python train.py --n_layer=10 --d_model=768 --n_head=12 --n_kv_head=6 --head_dim=64 --d_mlp=2048 --vocab_size=51555 --activation="swiglu" --norm="rmsnorm" --norm_place="pre" --norm_eps=1e-06 --positions="rope" --rope_base=10000.0 --rope_fraction=1.0 --qk_norm=false --attn_scale=0.125 --bias="none" --tie_embeddings=false --parallel_block=false --init="normal" --init_std_qkv=0.0225 --init_std_o=0.0 --init_std_up=0.0225 --init_std_down=0.0 --optimizer="adamw" --lr=0.000394 --beta1=0.9 --beta2=0.95 --weight_decay=0.27 --lr_head=0.00568 --grad_clip=2.0 --warmup_steps=588 --schedule="cos" --final_lr_fraction=0.1 --batch_tokens=65536 --seq_len=1024 --doc_mask=true --train_tokens=836000000 --steps=12757 --dataset="wikipedia_en"
Each number is 128 + 32 x the weight over its row's rms, rounded and kept within 0 to 255. Layers, rows and columns count from 0. Numbers have three digits each. The size before them is the row's rms in percent of the matrix's.

# layer 6 MLP gate, 2048x768, rms 0.0213, rows 307-343, columns 512-639
103:176120122031140128188114168190189116119099110156146167128117118088138185150094140168163128136069050129181120096190085098171180138130129111140155160089147125148180048108143214173112137153114097133099136106118130083125190175150145178113133155103101114111121115143164133122101122170114135109125077166146103071153132136152134187120162106148193173236141162121086098106095144118159119150094
104:085110098093132136119135129169149175139150202108068139113155111076152111179122134086121147113147059132216135132132119123116153086084210119169158100117111174136189072128045084115150164125064078067152143136186104104101125114087067089118107140092092136135117100086113145115126186105151186164130124125080138136111122133102145103136117158098155127148166077099135210117153165078132141107161
099:153161151155133093074178126150112099103047100141133111185187093122157186096134116099023118110152128090113126126133098129094133065186109116166097104080136145103145119137161105129146149211134132114181134139126154130167097185176091092105065154103135062147131134126126129109166200105122128130116124106117077141152128110111153086191109156162131114136122163128179140175105097119163126196114
100:134154106206113142169114103181173096104082197164113211155188113124127124087187107078116129135149046076170142083133162126100163121092146139139151105113162125120112118089135127191148146096141141114124164078178069076117106066128096132132102153089097070108109147145145102104126124127095134148105143081175121098115172155091166148130104164120163131195144057071117086120126158157138119160119
106:172181088181097080130127186140105132114102118160120086106169101093106133143097104115107104085135067134155095210082146097099152151092141093122215143155155159097081132124128102061160103144124060142149139189076112143091132137145156109077130166111166118128109114132122090110163122099092172162115047115165109120111182136157123112126157142156125097076075106103090138162120143139142175144144
097:131130115118143172132154148156141157093150194128134147116103133163119069175100106123168091189105121140128122135074084136108122103116163134138096093191110088096159125108136066154125107109073139154119182165187139120094173122137120101078115097168124091138142123159131156148163105135135111113184138149132115158105155139099111096159142122143129130190101147149103102068125087096172111109119
097:129133084132129128179155101171104109134143152127097098148121038109157131148090128110101163078183139137113121157098135086098115140145095132117190131104115157169150129144098137114134119123155112168123107136101130067179123166115102113152127155118102150136165080151162103147135194142160135102066080141099063111129180073168109091238141132163141133123167166086167101075180147127162133167101
094:120174105076105099180113160119130172133136082063165168107107158106104118158123117111121133163154163151140129118142126071102162071083101128138152093113152170137133115155123118158157129111136130159120133120100133103156125158124108137190128098171157154127114137093072096146091048072033108105123117078106124189167191141095084094074143154114087132113129140156141109118159124137148144085118
100:154141151073184144062108145132147166103119143154139070145167156136127072169114121117074209136133139108155169081050177096136121124152090123063138120057157187123127111128165153129121158138145124153147105088057096096114043111127110113137137201107182122107102097186161145116129069127133099103127172135158076108106150173124139064139113227137188165107097195194126101092137121077145088085105
106:129116095109100060126187128130123108069090126127181111166123139094113132134122133125125140091088169101140081199124114092082154217112157139148108128118144155171135050107097171096132108145057125110201070124104166146158138127129134098077126144044127141144098112058131116115072118096153130102093090124119182133163112098142116131117126111100110126145158134147136166123130186124161183105110
101:197112131140182157123096188109096115084099172184144140099148131149135050105110086128177143130128120145156079071132166161115183209105115104120069064124149139165159157118118197130127060085075137139074105076105059137104115154141091121123178143099117123126131161146143103101109118105117168045095148128136103095092185103130133125190140078113119125129115158169109108155150185081097129142108
102:171168149134104138139210161113115146154107159156088164148195150109137139157096100128091085133116190132166097143192092109104117142085091070144107125148130175092140102140091113132165094113104157167099131109113106120147141091145114117086101195119156114134147193086162153105108108147150152175166111129147091098112144141171174134121122196123105159131141167144160116175095153138132043078158
099:157188113139138080129108126100178134134163095136122157133184199141112135133111091085107121126085145139122107117155169195130143187146062140087181097048106125158124084135099163146133003088151066093118135173119129114145129093135119147109144129150120103061115080136121180172158132099131122113181153166115186130127100151168166130136147162129184136120185100144156045156129125107133102140166
104:145143137100138149146126124150160130151091092095162186137123147118071198108134145147089095146085081117154175080105102115144096184164146113178094096128168133101115147093151092171098128115142107133130182183115123141100106137218131122173093164160150087175086142135180156135110100117170112171179109082131091080197136076174109158094086215156110166134125142117166156131101161116131146100109
102:111130134140137055145126167110176162080133138158078113173122138129166142163157137127121135115060055132114147051128104151101123132106138127125177110139162114099114199181150125121106135115112075130131104076096131104127070122122120143130134181155144135156077111127165128116140118141100113177125098096119143161077158141188131113096177149089118163117131115098124126102140147110073120164193
102:092120109117151161141125214153135119083108196152108159151125129163170135192128121098116119129177089172110159152109116112160114130159115133159144092138143153167155126152108147154162127096096153160082232161161128161122126123119173154036197160127132094140114118131125109108112157157120149135149094181114134175174140113181158084193120050114107126117083147106118184148120166100118123163057
096:143101103141091094206091186126141131107119150140097169146141123130106082102118114179115137158083119194120190106091129168186158136109088128123148149144095145127135200126125146098062124077182133113086137155122078091134118204119170134094124225138127142165166127205171149128165087119176126120150079146143115133113190134147093131124120119117108067114106143109110122134139110120113137165134
095:159149143136077181128194128071164152171114165112123132169160146098091109182152123126110135046112160103143062104153133142136190083129149154117117199160073104143149160188142158059107076083116073123109100176113130130065094128148102160136082143140061137110147126099090126086111141184069132095108089108159104082142104160115119158147072146203132139125099116137102138169134192105177079080153
096:152151114176117140159145150080054139147135130163111124108195151111106127057164066094071111085050101175163122155125082135151115095109189130128219177128122135133089078090124184182073104137100133125174162073111130096094129135154126105129070127152098163174061107186116159124118127112149111141163105116133081169160106134142150175091118130107080112137137097145092142168109101120145142171163
103:091140117170114118184178163128139162159064146149133076144088163146128100110137137147138114143162082178087065095099170179140147110152148110112139128101159132111073146095099081146100138121126163165109153167128154174066105100112110153079132126092171114071060098225161169162145126116159104130171164142153130037102125186136078141114124139110092152107116177103153096162171099091177192140098
097:165182141082165091102152151130105160101130082056118090167099142079185091084100170127077190156125105136126162101143167169093122154132088145167165151172074106179087160180122114090214110129079122056117098151148151161119101130108147137106096145151163126152102120111132148116150178159090121164185106120084115198122143126155095143140084125189107086082093138180104181116115084080128127090124
097:129088095086142095142175104092106147118161186136122086115135084186182176172074117085162109118124129081136068179092120138135173143087093131125145134103135134152149081167164127149164091145159201136119183149097097173153069162128142121085134180114100137126127113098159131096143182159146151106119135149137117164095084125107117136128106129137082130126145098130115119150093218143099142103152
100:124174140117099138119109146148189165197113135124093135152187136132116092131123087065085139116109077117197090129089115121136107096148072156135105156140138146121114172151092159138173115112139121138166177197153147172079119106134088144101123120129119123088157155140178157146144167098112156162097086107150108110143166143100169112180083117116172210086188090155084141131120150072090095180149
093:130123091079128128112120146142145128107148162157153116109113125182099148087181141111126104110157154198097164137162164180150063089126161100125149126130061147118047093138127123092145146159109113214138127127093161128094111160119090112119186065123138105149117150117132079045159174102121203124103129092137102105105185140095123149184113128113204129123149106134174144108124159067140149144116
099:151124109186111134178114152146070141107088133128161107196129140102098126119136092107160165106137175120056095094207118126134110112111091106096120119117109156115123146167111153134131152140087089188116154103043172098068161070131116085097093111120175112132159119171143141148171048133116104106130112155160159133151192086147093162142172175094121147089063154114072208081148126102148115179145
104:097130109165162141090119142108176119181165128090163076136143098132130164196070077089101147137101077189179163120165123133112134114114077097099152138130137189148145117137128102136090132081131145075155128069101077102115091128111098150131155101073102121115110142070098115134116097098053141125149092162131106053181154137121164129168174162126209132182113124120126078129084108105096123135134
091:128118094124136136117126109117163114095117084199175102153149160096183149074125166124110108067113134156152130125172159127101176127131118135123118204186081046201159108152147104121148107019113108148141143091145107103133133135126135147171089138104168184188132135093099096160082137149172118133143093209129132183078119126114121133138134093091122157198164132148176136081086171157127172061133
092:122134097150116105092117147111018137098145143107119063135122125122114121156075186113071136103126118170175110117130126131137128162143143159131140119112122134206118131147116153117161163111101148193123091108106104117102161118145129093130096091137141137155130110178170130179145093161122177112145130145142128177130097153154070133145147088104179084092098177130151143167176148121157053129176
101:081128149150143175137154150120128166163042106149164130132124072115113104114174134075082128146102160135137150156090110156087126135094134132120180130130120175156144105164159125128171114153129166079156108157133102103136116150139170122070146140088145058111130133184077095094134149146142128108144142171125144148121121089142174088184171126126155189106112152126138055127150096090075147118109
102:165126146114092156104128134139075157128114084108166067095130160144117172181125142166140124163089150136104129108092179124127147094117116144147190144142195116098126103182160159114104118076132088107111143136181109111145127116141080125180061093113144068173111076209160156105224118093184107134149115119103136133123153112173051165184174125113161125095107118132106172092128100088169145104181
101:169161117118168147099095168117106140127082137146106107151145120132168130156085059115199132116085133170191136102171053109149168149150112113073085105111111089164156152143151153124144184091173121105154142147095104139101137074119137163113172134130121127108059074135116071112079162097145076082186155141160084149106085115094119107172174166116121135168123143129164104100127144118175135151159
100:120132126137218151111101144153053117104206112105131128111105161110172124147116111153126069125150124061115105138138090073123155140144095130136205148097077094059115161159133055177151127187094139107135091109150086080120186195121170103141110128116143085102117165118149160117156133129101082140111158160152130155110061146143122057156140181146167181127132073136162062155125132104185133148120
094:078205120167167148137146136119131101141183141097159160139120132108121113161120128104133123130127091067138066126142114120127137124141077130059183121118127157122150164161089166129136127070172120138142154143101107095186113161138105111165126140116190124138093103138087124187086122111101119119172097106110142172069163091087097116162123136115126136112121146071104138099115092090143169160106
097:086158109149092169158085149140094144115078053114180159122144081090128137087161160114110104119159168133164135141165142116110110123173132097138127122152136115142138109122109166076113158120090107132153153132130115136152104131177156151102104121137082190108104138122155169093126138158122155101115086086160144143029205134085163112187136125096130128088168169178155103132131169110084163172211
096:129104134143195129172144124157190118137106128130155071081182083123111095194141145129088119106076099132104122129159134146125153156109109139127130098136107148132116149138084121077159082098157182054159130132137168122121074140103102103115126086107122149099215097130178168141142120096086162095193123143105096112165156085114154139170148095183106112167169118154129142083178141075103152153142
095:111118109120112130132129180178131119182117126149136120108061130117101157069156143166109141078026076106167137161151162080127114115149160143127201201161131098097085180112097189168138148166068158182126160142094142122097156121137176101049174179125147157130105118126094094139102119160122090118120087150157115164146128133114041078141184112108112154122126139062104083158113141100181130086176
100:117154132100127179085144152119133131121089095085116118106183129149160128156096116139179088138163112120159149107070148183106140125082139123109180192142038149136142124091105154123149112171148071108092132051154143168105137074163121153115148117115099094105136166110154123225119110093145160111117093124107120192104122106106138134102147079120111109129166147156120113126097142120155170113159
# layer 6 MLP up, 2048x768, rms 0.0206, rows 307-342, columns 512-639
104:139115190099125044073117129100082205110106137089137127159126135131089107122135109110134127162149129131136134127091189161094111110109139206156092130165120143159076186124135085163173105174135109124129103157173168189060094181123121113150155111161145116160111156147147139140156134117160151147064109105106121080198151163106146110141049134142088094094152166126149142126130137132106103110091
098:193144141089123111117140098159098107150151122115068117108157147135165148121173108139145109114131133072124095097128184144209135117121113150155116135137129084157184136122107135168127165086108118070169136160100145142114124169112064112139110075220175177120187128111134119153136151106212143127110152134069106142118115129114136113162117152113130117130095147104120125163208141110157147113080
101:119113110093153126177099089102094129132108144018092165139112154148115068163181120155135111134130154147192140115194126101158096138131116159123096151104081182147126127121159113084094141129066119150132098129116143149100128103153139116147168159098135142123089088128125096151070136132114110123078165098146163106165096147073139107110118156158146124144146118166113091144103082194131177109156
099:085076128136158102112130133158128141105120181180136136103081145088153168108115109046154146182153094124127183093098136099134105093174154156108177145098173129024068125152108097122126145138130126134147187143096098095101142103161150128122161083097134114075106132162128212146166129093120125099092126188149130153148127098160085128081095111131112109132117118144178122109185116138197135173086
101:130145122183128140111158131133068092152158136191132118140172140087128079107097107163125115090127101157162114116142178086126115187159142146106131089124101085122117063091107117107154069132091102103111161143103151153101138163086108073154109116090084105181160163119107123082198147098134146161071140135115176141111126182091102156138088107134065179129102179180186176136124087136112157139195
100:133127095070105149139109079115094066152132168168100106189147096099141161190124145104116098109112175114109104036151118059168131143148147113151135160113144205120121118115164109137078090146135103163107074077165157057141108090149089119141129111153178137111160159126144120086115129086097190056150163099090144106154114149093134088121108126167177093126092099168139101066133104127094167117105
101:167133112191130127168063069090148140065106113073116159120137150164105156181138131113145109147186139104086116151140170089120123100162109119120121118118189079096134123114153140112146106080158152137108082162127138101165097144082170152132069147140050091097135115146124149222142084123173118110175149106124122116120124165125136112134069092068110124136146147140112163083140071121094107107081
096:115118188103179150090083052071129060168184148070136074097164151112116078108150114184106111132108154118172103108108155138148114141169156176082125146139129118096136176160143198135067103127134153173144125089118102124139190111174094145117156103138020122103182052078081108166155109115145126114131143155097133133171092127110195173127135090108134133186129124164079079142124144162132159126121
098:176105182158103105172089112110115155101145135177105105054121140154102120070203099115138128115119122092154151091085173109162081135111139112147090111071092130165118132125142100156188156164167139118233112086129063099167099162133178103150138180079205152165089140189115162140131139126159171166114139104217036132133173153100134120094136120180169067093078151151181073084185126112116130124132
108:096186059114086171118116076160088143122189091120107200102181106170083080136220189172178101133093117158165187131164187148148124125135149128107104173144129109182078110109138119170171139122181136146062154101167133115077139157195081195129131139096118140156127159135149169139124138170162154132109102168118157088159146136139173135122174157100148169108158126148132114126122103161122105153118
104:061164084159102166115110137088074130127086107185120043184148126074107147093160129088131141117165162102136129090132132160099183091161126079108121175190168087152193138131156076076089104072104119139066073107092088165116129105100127115111127159104113146124155167099084127158128134164139159185144133182103123147095116196091132126123103141132158125122117142101094132085097095127072167176206
097:150114151109109071182136148126103100023058109102136123131073176108153149149129152112141142090138164136167135068142128103176210073145091159103179123097089123113070152141168109068132115082139112108102060138104149106123090104124145141054087079091108112077119117099075129161129102103103191135175142079147162148163111153139097164099128144131113097126132146153135103098173126135167136071155
100:119119091109158106116152133162136128142104197136129172108094094145141127100202082135085127150152156130148166114123092161150099090099141141065162069161110128115125173097156123144137153159111177136140084173130147135086059172193102131152111139122100115162127139191171143084115160155123142088085055123170070076110160151127140139158133120185174081115101171086113169145142123106126117164150
102:166150123098158145111138104165108084112124222099173096113155105071126113164082135179111128139177113107063121116122117174125103195090123177113127144151102082149095098189132130114101151069156143151130141114134135200152080118101164145118156090106084082116139105120132157116205124114121180081056112135128145142107180198080106174141116126141144097117190128169140098118147157128069128123176
099:110155142066144215176099132088112195130061202124136159133161151157140131188098121112102082154124141126109170090178091118152134156104094130147048147108127152152164063130121121109142161091097131182139167118170208103124087137101138159130120056156128114140101147095139090100133145124144116144160139078065167167147149150133169124172197160120142113138122175118096163134072104146118125114117
101:141095124123078098172120149079117096201188144136094168146138152103134083123115119094081072113120146106107079150114149091155126081111150182110172144129127113131139108099077072093104084189094136154103107110118191127082107118153095135188128119167157140149179122213105148105111140136138138113141090169115128124093155134054143112121174152175089122180107116132132119147139181114112129132169
098:151133180081086122095088122136137140175128164068053186114151087136129099095123130137141115094073137124097111167124123129154128203137135158141111126107170097129143160103099154174079107089101123095103131104116217119105128136090106069175177109169060165086159141144100106056135115157120105101117116166108133162108153108103109137132122098119093098148129140081146076169156142087106171137160
096:155158157145086133192083096145136083165088141147114142129107181106124121142151115190164140090161124112067114193105163088135106094155139099107143144056166096130124145113108094109055150118165139152111121083110137162111097171117165166113109126112117112140184137110129170113118180191127166079171125103120125152166118131146124170158103164161092086109151129145113124111142212149107164154177
099:125083147135148147156158136158162104159143111085149116159152111139140081112123136107117099152040158137197046108185098134117121141147095165158146132147082136091089143099146166180155090144094093105104115125110121074177077144145172141052066104098184087136146159132177101123110127128102110150078075178111137082119068100168144087102154086194110162123126140102127113105127176140115122220153
101:139153080178104137193106073193128172102086115124171175113153128141105131126100124121121129105165182124152087145142118110116096168146141095106146160177082098153134117137117131107191175187132150128126149080153078153154116112087169104116203092140112142104111122086156175205135095142160120115111189150100187132176169129150075149100136185114096132137161143099095130099133170112122158112135
096:132137099115134107075110146097152079134105182086159146143185175096124072123160139078175090102121111120182060141155182153175171143158194129081140113060114111102122169132103111118155143127122126129129136158157182142117139146138126116123147179091071114126150104109169138104072105108115105131113116181123126061160086119156125162130177091194099129112113128142187147188129170157147141159067
102:134153097042155146136118123166149079130124169110138168117144115177125134137158131101049113076186137157085120076129084141110156103172205139126168174105119124193158128122106124107118111181124123114124117156188113105151151159135076101099146106076087117164129085102085131108126106166148062153084092091145047112122116150118183131158157104100144151136125095171124093104102143102137156085069
097:116080135177123126195100109165146138121146160163103155116113146163138140144101102187148099138127161139153139117102191133099117157142122150093114133134158128102125111154206106149090117139098172149140122111133090147113084168117154121109103105125129113153103130134140143155060109146147068101116119175112143149137080124165134130112174161060147089171102084089106144131124152081111143121121
096:195140168072170141136145148134109111157101074144131079174150154117151122118082161133105094108140173058171168100140091130175157199175125139092103119089112140103105072090126174167120086151126232158080123156173135144124138127173139169113134168111121118170143104155139195106195144186177200123151112103128134126136125132028085128129140104112106136102188126104105159113111090106186094209122
098:115122108125096116171066132158113155098108187160132131108111158119142091166121088129144129149140131126098117104101094175143139117152058143123113094139175154131125166166088144111128151154162050170032166152134161118071122130164176127099133137143168105154152146168138138163167117103116143144079110160177115060092119142097162103150158129132151119059085128127119119083118126126185138138169
109:114175116160134129128190097168135120090121077128154122178061167113164209141164127134166216093116142040144095175161127104109129152139104109156103129110155104084104074129121144174144150109170190102098186085138137117183065097100144109138156096153110188120058154135099112129182156083098161146143151117094141126128100167141072124126201174167178156138133182102161132098158123158104125178107
099:127142148118105139132134128119174140160118094087132173127203161133167116077125087109139084134152101157213122091139101120082133089116102085118138141202053161112114163085124121105117159121081140123094121130105087075148137126113187119096148190117116199078152153109083116143146096145098167131176130177127084085113158156111117080123078100056158096156159099116126182150153170129152169151149
097:161162176164083122116035160107157101120056105121139131124127084135179117066093092165136106159128179142142111087121148127125173140139155127123119102079179112061098134093161151121134166122138155097119121090104108134116104078102089211099111116126112116144131078141109130152165130169142135146092116152082131149133128125150077152131108186152159174115146154209171126130175109092108111113174
106:124099119075124136113121102100150142139115084138174136109082119152142129132160095087117099132173122163133069121154102109063067141071157160120099094144088183122086097153126109161207128118148161138089115149163117116130082188158150167078111212115114089121167148136112129144131114178120131160111119148131195140110081145102124104189141094151065221120086124121139128074123112143121131149136
104:124114141140132156108178132201175129098044142117136087120128138123151153148143127121152141131082178105156183152154164137142098086136164181143080112105133119185097096147124118141151115101188119236092149112077083146080118096121149130083147121152190091101134133079137130121111163097181077143132119089079185096197051085165153183121161118127086091205157202125135112127118093141129120150078
099:084148129138167156162161134105107119105054064143120156114158147191119126165108145133086133170147145134150151095121167097134128108145163077121124137068118158141154137133097094150113147127171114140172145122121082146130127114136103147161162140128154133123129149112130124186128162104162095115160128118136120161125100158169098116181137162145069089064150157226081099159114131127127139119139
098:160102111080074093128153104105182118133155117123132147144114062114092115164097200088131116149126121086185161197177174121144137140114114201147130177109091117126129101151140074108098061112146171078138101111189091158141100098179138119105119148126114162167146093134170130145114106113140173133150146137064126159127144134168124198162143113106110156208099089140136117081128170175129133146110
096:121103178135142150157051096128139143118125088123131131116114149123175089101126159150174149173132141161156166152115158169115117092102100078132133099145105111133141148127142086083036150061106133169128128094160114086106100163146160106195105151133199130080150151141116120130121135117128125144164115094201084175140142121197093121167197121168155214103133159170082059103171110092155110079143
096:151093143107106136153142171087122041120135129176104118164116113096143164130105093132147161080165124173174097121121170097168155150078111086121092158159136131089159086154121172163080103114123146153123164159125095170172135135149103064140093159167116133116167137159148181108118091084132103105143120144158120151133134112210189173163129113113067123109115111142148130171119108086104107066158
099:145158097124111072163123143144141114150094124127049155099104115137139148114106070116155115134160081134087175126184142161098177136101127167088152094099138088160090124152098158147122195157160094146114124177105125134109113099102117185136085102135159068154055107083145188106139104186143169110174174069153133166127053175143189170133109206128184098096119156166162103145098074149214174155158
098:118165137145104080214128150124193087106149124128167089130163148107189105096141117104150198125102112159193192122137155168108124117099136105136112221163083125120148103089121117135167095087137138127117106113114116136141162185088145086136088172123105120172102137141086221148124096095143170105025129120141088201113152101103136128160141103150161136078192108114106085085095076115146093140127
# layer 6 MLP down (transposed), 2048x768, rms 0.0176, rows 307-342, columns 512-639
102:179150169130091123129094143143111093137135165195158154120121139162146145102093105140033120155141125196143085092073103079130147151164111143189135104105163137163083134142124188156193089154144140163110149127128078150141110184159111158120091116177129124140094147124190102143148136063121179140147106147130174156194103099170107121109081066106171148140115165135167128113130113156107084146103
101:200134147198139100165173116148078149108136167167156100116142081125114112185113089131127138136140176126160118152129099150143179161123187146055154198143165155112159075129139159170126083147138136126187140120126138157139133097138125117124172145150126079165146109084158102108100143145126082063144117136159093123219131155153128118099131115180097126152189151147184112141122112153126117158139
101:111150114173094121095098106094084133123141130122146149198162170153107113183073124128126147145163097195072099075118170195104173195148082106105128121048118110083145155160115091139104188086104143080115062115099150092080116089166155116113161138132139097140187060131118068125096115071183115130127132105144165168101147116130125142135189208092144178138109137098156156079110187131131149137110
099:135123083174151071115133145090119146200107099103187082074064096119154149112132112207114147116146147137127097125136094151200132107100123085133158123158174104165172106111084146133116140143114081089095115115134132139218077124114150120148147164136116120170091128066097108179133146124106077104129081174081158121122145165111138141138156120123147061126090105092105137136087104137117139156147
103:151097123116163176100095139099201133115136134066178115171127145143163121034090146110114116116095204121124119115207147129124128135151083096142129147119102101115169126119143183117082098156095142125141115050122129146067157166124122135103128060120114144127132167135103090075109158132151135172181141137089143100070099125086168107077151067133147134136131218165137143163126098097152071100192
099:142130135163109137066151172092153141135149176170137120184139082206067140151106124108137145155145129150118144175169169094105169114143117118154173131121105151149094097122109211085102118136142085126172069120152083080129111107170145156169142123102181093168147156107107188091175115139101148107097106137153060088075158155111111115121110152133114114164144215133152109179119133078143061069151
101:141145070098150082136100161143145125151111099132113179193197116107094148140134141132129137113132138145105133143156095061101096114075117093168073137165132184093142192147117091056177114237167066140114135105120066121170121169111143137140063119141097118194104109076188098166117163154180141178186156126179112065080159156135147195061172137110106122129195129084109121112097143117151133104127
094:108158101131130136119079157112112180078159100178157159134122077109096159089132141148166123195133145143145173190180071113169133143116075188191161090166148124115127087123132105132143127125090107154151109159172180146160044096131125112158097110156183102158127173185165173119155185169139114130155116114140125114139097099126129137139126130116130087145155124108218199116122168108090085147198
097:182172078122083121140145119131090111082109077145135095134035086133127112136144165150145163106151113156119127139138115099128208138148138123142125125111126099104133092123106095145096133103099120125125110148152153074143156130172092108166167182199111157193172154108000086097114127170162114138158069138194081124112121087192123122158179095143115120110121093076174079093149095096173183117148
105:084144190100167127103132089171189092152137142098105071093142104129111119130204097071101133117131126102107136112141117126113065149136173139122140085087120069083110132111130129173115125154151085159099123138140098133126128153179118178150148126067149126065165133155255138133100100116149127152105152089130157107090083152157113131080116098110076109147139158127155040150178160108109053171148
103:126069124083141156140105092136150100197112172124146095107142205109156140096162185164092087158119143097096174136142053118077110075145112139081146153105098085137119139170164149107103101087179067088132116187145126119131136068093152122137118141092069131150153138039029066099090161115116161079096046141061136180128150141131167112122126094104110073133127124115095088118065111196146134122145
097:103179182163103145060181100121158171130150117208147102159159142152123113112147171110123092088194135112166182139118106153061014143152161111121178108185122122160165122123190177122062147162113118099121173106173121121141131047195192155125155131156199137105092146095120165121163181117144099070058099164100149181091145093126148095091099092130114119132127076107083089103133110112135134118125
099:168063144105194156080135116120119146138142118086178167111119085135171154150119098084149095140134190094139131105143094128094195144061151136126083095108140081110167017120083164110151109131104095109100130149156108110129143110130100127110100107087138073084165096181156171128130090095129054144117118104217156100107147114079122094134138148179167162128139176156106130127098122077102169164197
103:103125107174112135168150088100082146090135024165139149150204124090095172168133096121147135131111154142179137092058071090063173176129075130142161106104107141111188117166146118112127097173150039085146130162170167140093094095149163194128104106091034115077137157127165132136157110114094111165111068122125127112101130061134160134086138104141134100094106167089164117133148109129064136077124
100:142172135113152141108108123108191138189137179163077158069146158127124166092152125096119144125054088094170136138169105170105162154163100152000140134127102202114121108122180093149082155126140144137114113105095132127098181096116089124111118098127120083132114144182141153083132094150167145120147155148112135156148109120066097116140194108108191157132167114110135099146154157108133087126139
103:078161091097124091086121123187104179091116077119166165143106152159126077110113110080112148110118190127149085112136149093104186092181072140145141123126119153081084146172190119117151122176106178183146158117141135142166192080123105195154130131133184155094126110191088135099112185126118113152102125110142121120101104076119126170090130145161091153162159076167140164124146112145132096129172
100:125167158137110084094205111098117087145169143078109137171154150135100143075126158114051146078182203168140133117127118079092083147151150100054128083079127203190145123132108156158186111177073156086121110067137046146127119141101153097124172147091075164069148167159096108107127140140134091171147156073102132149095080161138132131121137113097078119094146127133130134147135073160104132107108
098:114135165080152125110075085175049123160142121087083091143136183080189151149158089103085132087084125129178160108136136180143084135151153147160146131160164144125099122149160119127163116119116194072100120086168114148188149136138134166119108126094074132110168148138115132145097139100070123230160161147156166108166200126138110136131127151145127130117167150107155193102111165138086109144137
099:115146117111123133157078150153087108170075109072057175132130235124140178098132146176109132166130098094196138115121113174137061078106114102111131127131104116149154141116175146080122162129109125139113114082074103140157111142164126094217100093103130140104112134137000143149077087155118115135159093133124124097109071159136160080126121148122067113093139099136132106124078132126172116128152
101:164102097107155104137128082103124138169130151104138170168170097160144120142113130171107079153162084089097150168149190085176178143160163134055104136090147095140135110100101124140163087129113176112164151144154166135125153095122163126156164132173113042139156179116136104147107068145173114109132162173165129076085113099128134177123091137145160139103185129120119144089080126089087106080127
097:135142134145123160122106155114131153124121085106182110105144083093144166139181138158058154138169144142176125135138142204136133090126056099196107124089132175172149193151208119147140122161153102095174151116114134119098105141114117133134088061096111046179098091137074153099155100149138130171125105156141107136110191138122080074170134148182145173133110166216132122151146117134134137114096
100:104172070156151123114073141111150125124078156082067113117129146149128187138135149120131172092194133120150145149152099147154082127147133142000135121092134117160100161166176109104097147137161100161115121113091070131185184059089105147154099144135128146140142114177255113100145115122140176132137101120135094136117126080145132161169114169089105151121167113153150170076171060143114135124151
100:109180155142109139153107107116143140160155167178122137141170214154121119171086117100109137138143111092160115116092115146149141184162135215121131173139142182130159123116126125145061048154104138096105113145130140130143088149161158124093117126200125099161129143141193170134147096151137113085100155144144153133109151146074118139090128183122172157157141111127094127101169138167124118110119
094:188132164041183163127111132099133122155166136156112123095124080127109141115115135160155093128109121154175166127118138179155107193134165099174143090148165080146111174107100120117149157123156100180185117134195135124158131174096121142115142173130155135157123152073107131147076117150163124132149125160120123117149181137123152041077066095093087049120118148145087122123143132149107106132178
098:097126137142153102094098214149088147146147146109068146144111128062085165135143202085101106091131073105098151158130080094155151117089079116118092139183095138131153073147118128098105142150150055075072150093129105092192140079115159085109132111157161178130161182168136131134189200118136116129118148152122143168142117072110090132140120103135109163091144109142186094133145114127122206132147
106:159135116104121123143156054115123186108084122163071102114079170113136081079147172125166128147094093082139062162088116126148128104133144143167149106133119119160102092159127153113149127184151094173191162137136150122097106106188133128094158127126163119118163159169150174148122082157182091101140077075141104176081111102118098164125120171131103164058110145131130143085192120144160136134122
097:133121061163113107148157120127131134155119153145114105192095134134108121162138169096146141139090119147065150144175153095216086112124030158056125067082182117101132098086115138133084155149172126160106125091091143128168108056110078148153191154143148113132122062142151116096135123143173098074178123127127149139164117116120103122124136168212150136152123134085123090124123103145164145100059
099:164078171141145167134085107082110097123148123196146044128104120110100148158089095187091068178124125136095162131104179115148141158105093073101134139172083130134093142106144082173124156123157081154079125135194083104145129181169191119111083119096139177152146130101128153117099105122074116059083058156148077138154069173117157121141112134110173158145148149113102097132107130153093120143167
101:163096134108145115153197160121107103120200113137191128088122174139102114122096160091151122128113131177181138114196125154146102072185088148207090147196162186137101105094107167139096081133121120185094102110151129172153162171154129135130117116132122153089094185062000122146165077119094153096083132108093136155158142177146105095062116082126173137128127111145179110113152138092133061131114
105:113168120099120134136165087157119117103105070118146159148097151111118137132191094158149150099203127082132114071077103157138119124155145114114119070137153160016156100138153125103095129138178149107075105112085134082106115084114159144157093155143173096132176128103153176115104100117163132148133113192146129088052067111147085131094106146116134097107106195132155110096123071039157184064121
098:075107118048168132131104128155112105131110091123123103138107057153121154128107147091089129084090109189152082131123129123146127093085140117126131110150125120112059118110115187143134222181116123183122165128103077153126114210140140156118160095132125140128035126126061113086078125116123083196146188096119110107118078128064169144142139126098112076127119052111107109114093161131122111153131
097:135135197148159168119105108123144117153161142094108120180102154122160201114123133165184155162145141085102095103121148114075123117139114083122134127110178186083143177129100155158103142153152116078107094128111057166111177153089165103054145062123099135071107095147099123101142139119161118119131109136122084138133075095076064113092146125139169160157074164132084104138116125129088163118085
096:139181125138167095126150093128105131086112133114122119117183134128119130114121071077154139135180145140140128166147128070171174160146141131063111082130123093131107077100167146143136033131102072096125103153088084171097152157083123206119182153101155169068163101123255102152118147143139149122148167149181115091143123178129123157111081142146157173098122094130142127154128111119177143095145
095:146142135133158102151116091103158155077188171148116106129156162180190119127136129135141085144105116147110185121167090169123133159111078179172156152156101083089133149131135101093131156093144118136134134117157130157169089117170102178181105140124101121115091097058113159155091170184154074163158139098135152103178139159126193115096174096115161146143109150126146151092101119171182159148106
099:125130109173132144133124115154120154145114107105140119122138118145129159099133154146135155171117152148101154076188172128062162177108189108104138125079114129163097172173104092143142126093109152113132129149130134093116159081117069140157146098187143114113137190116159106140111096199089140186184167111148103174131098167116151110171129123152127097112089127098152123127138084075098148149147
098:163156083148145076152157137103124128163075170174183177163102111147130165185128090204148102111165117126091102116180104101142078171102137141124078125134106160104089106121140096133148139105170183119047062159104104078145169142110122145139083088131125110126131057104106095102084134074134129166130138106132131143162114107108136116174156103109120170154119097099163150185058141167204163095169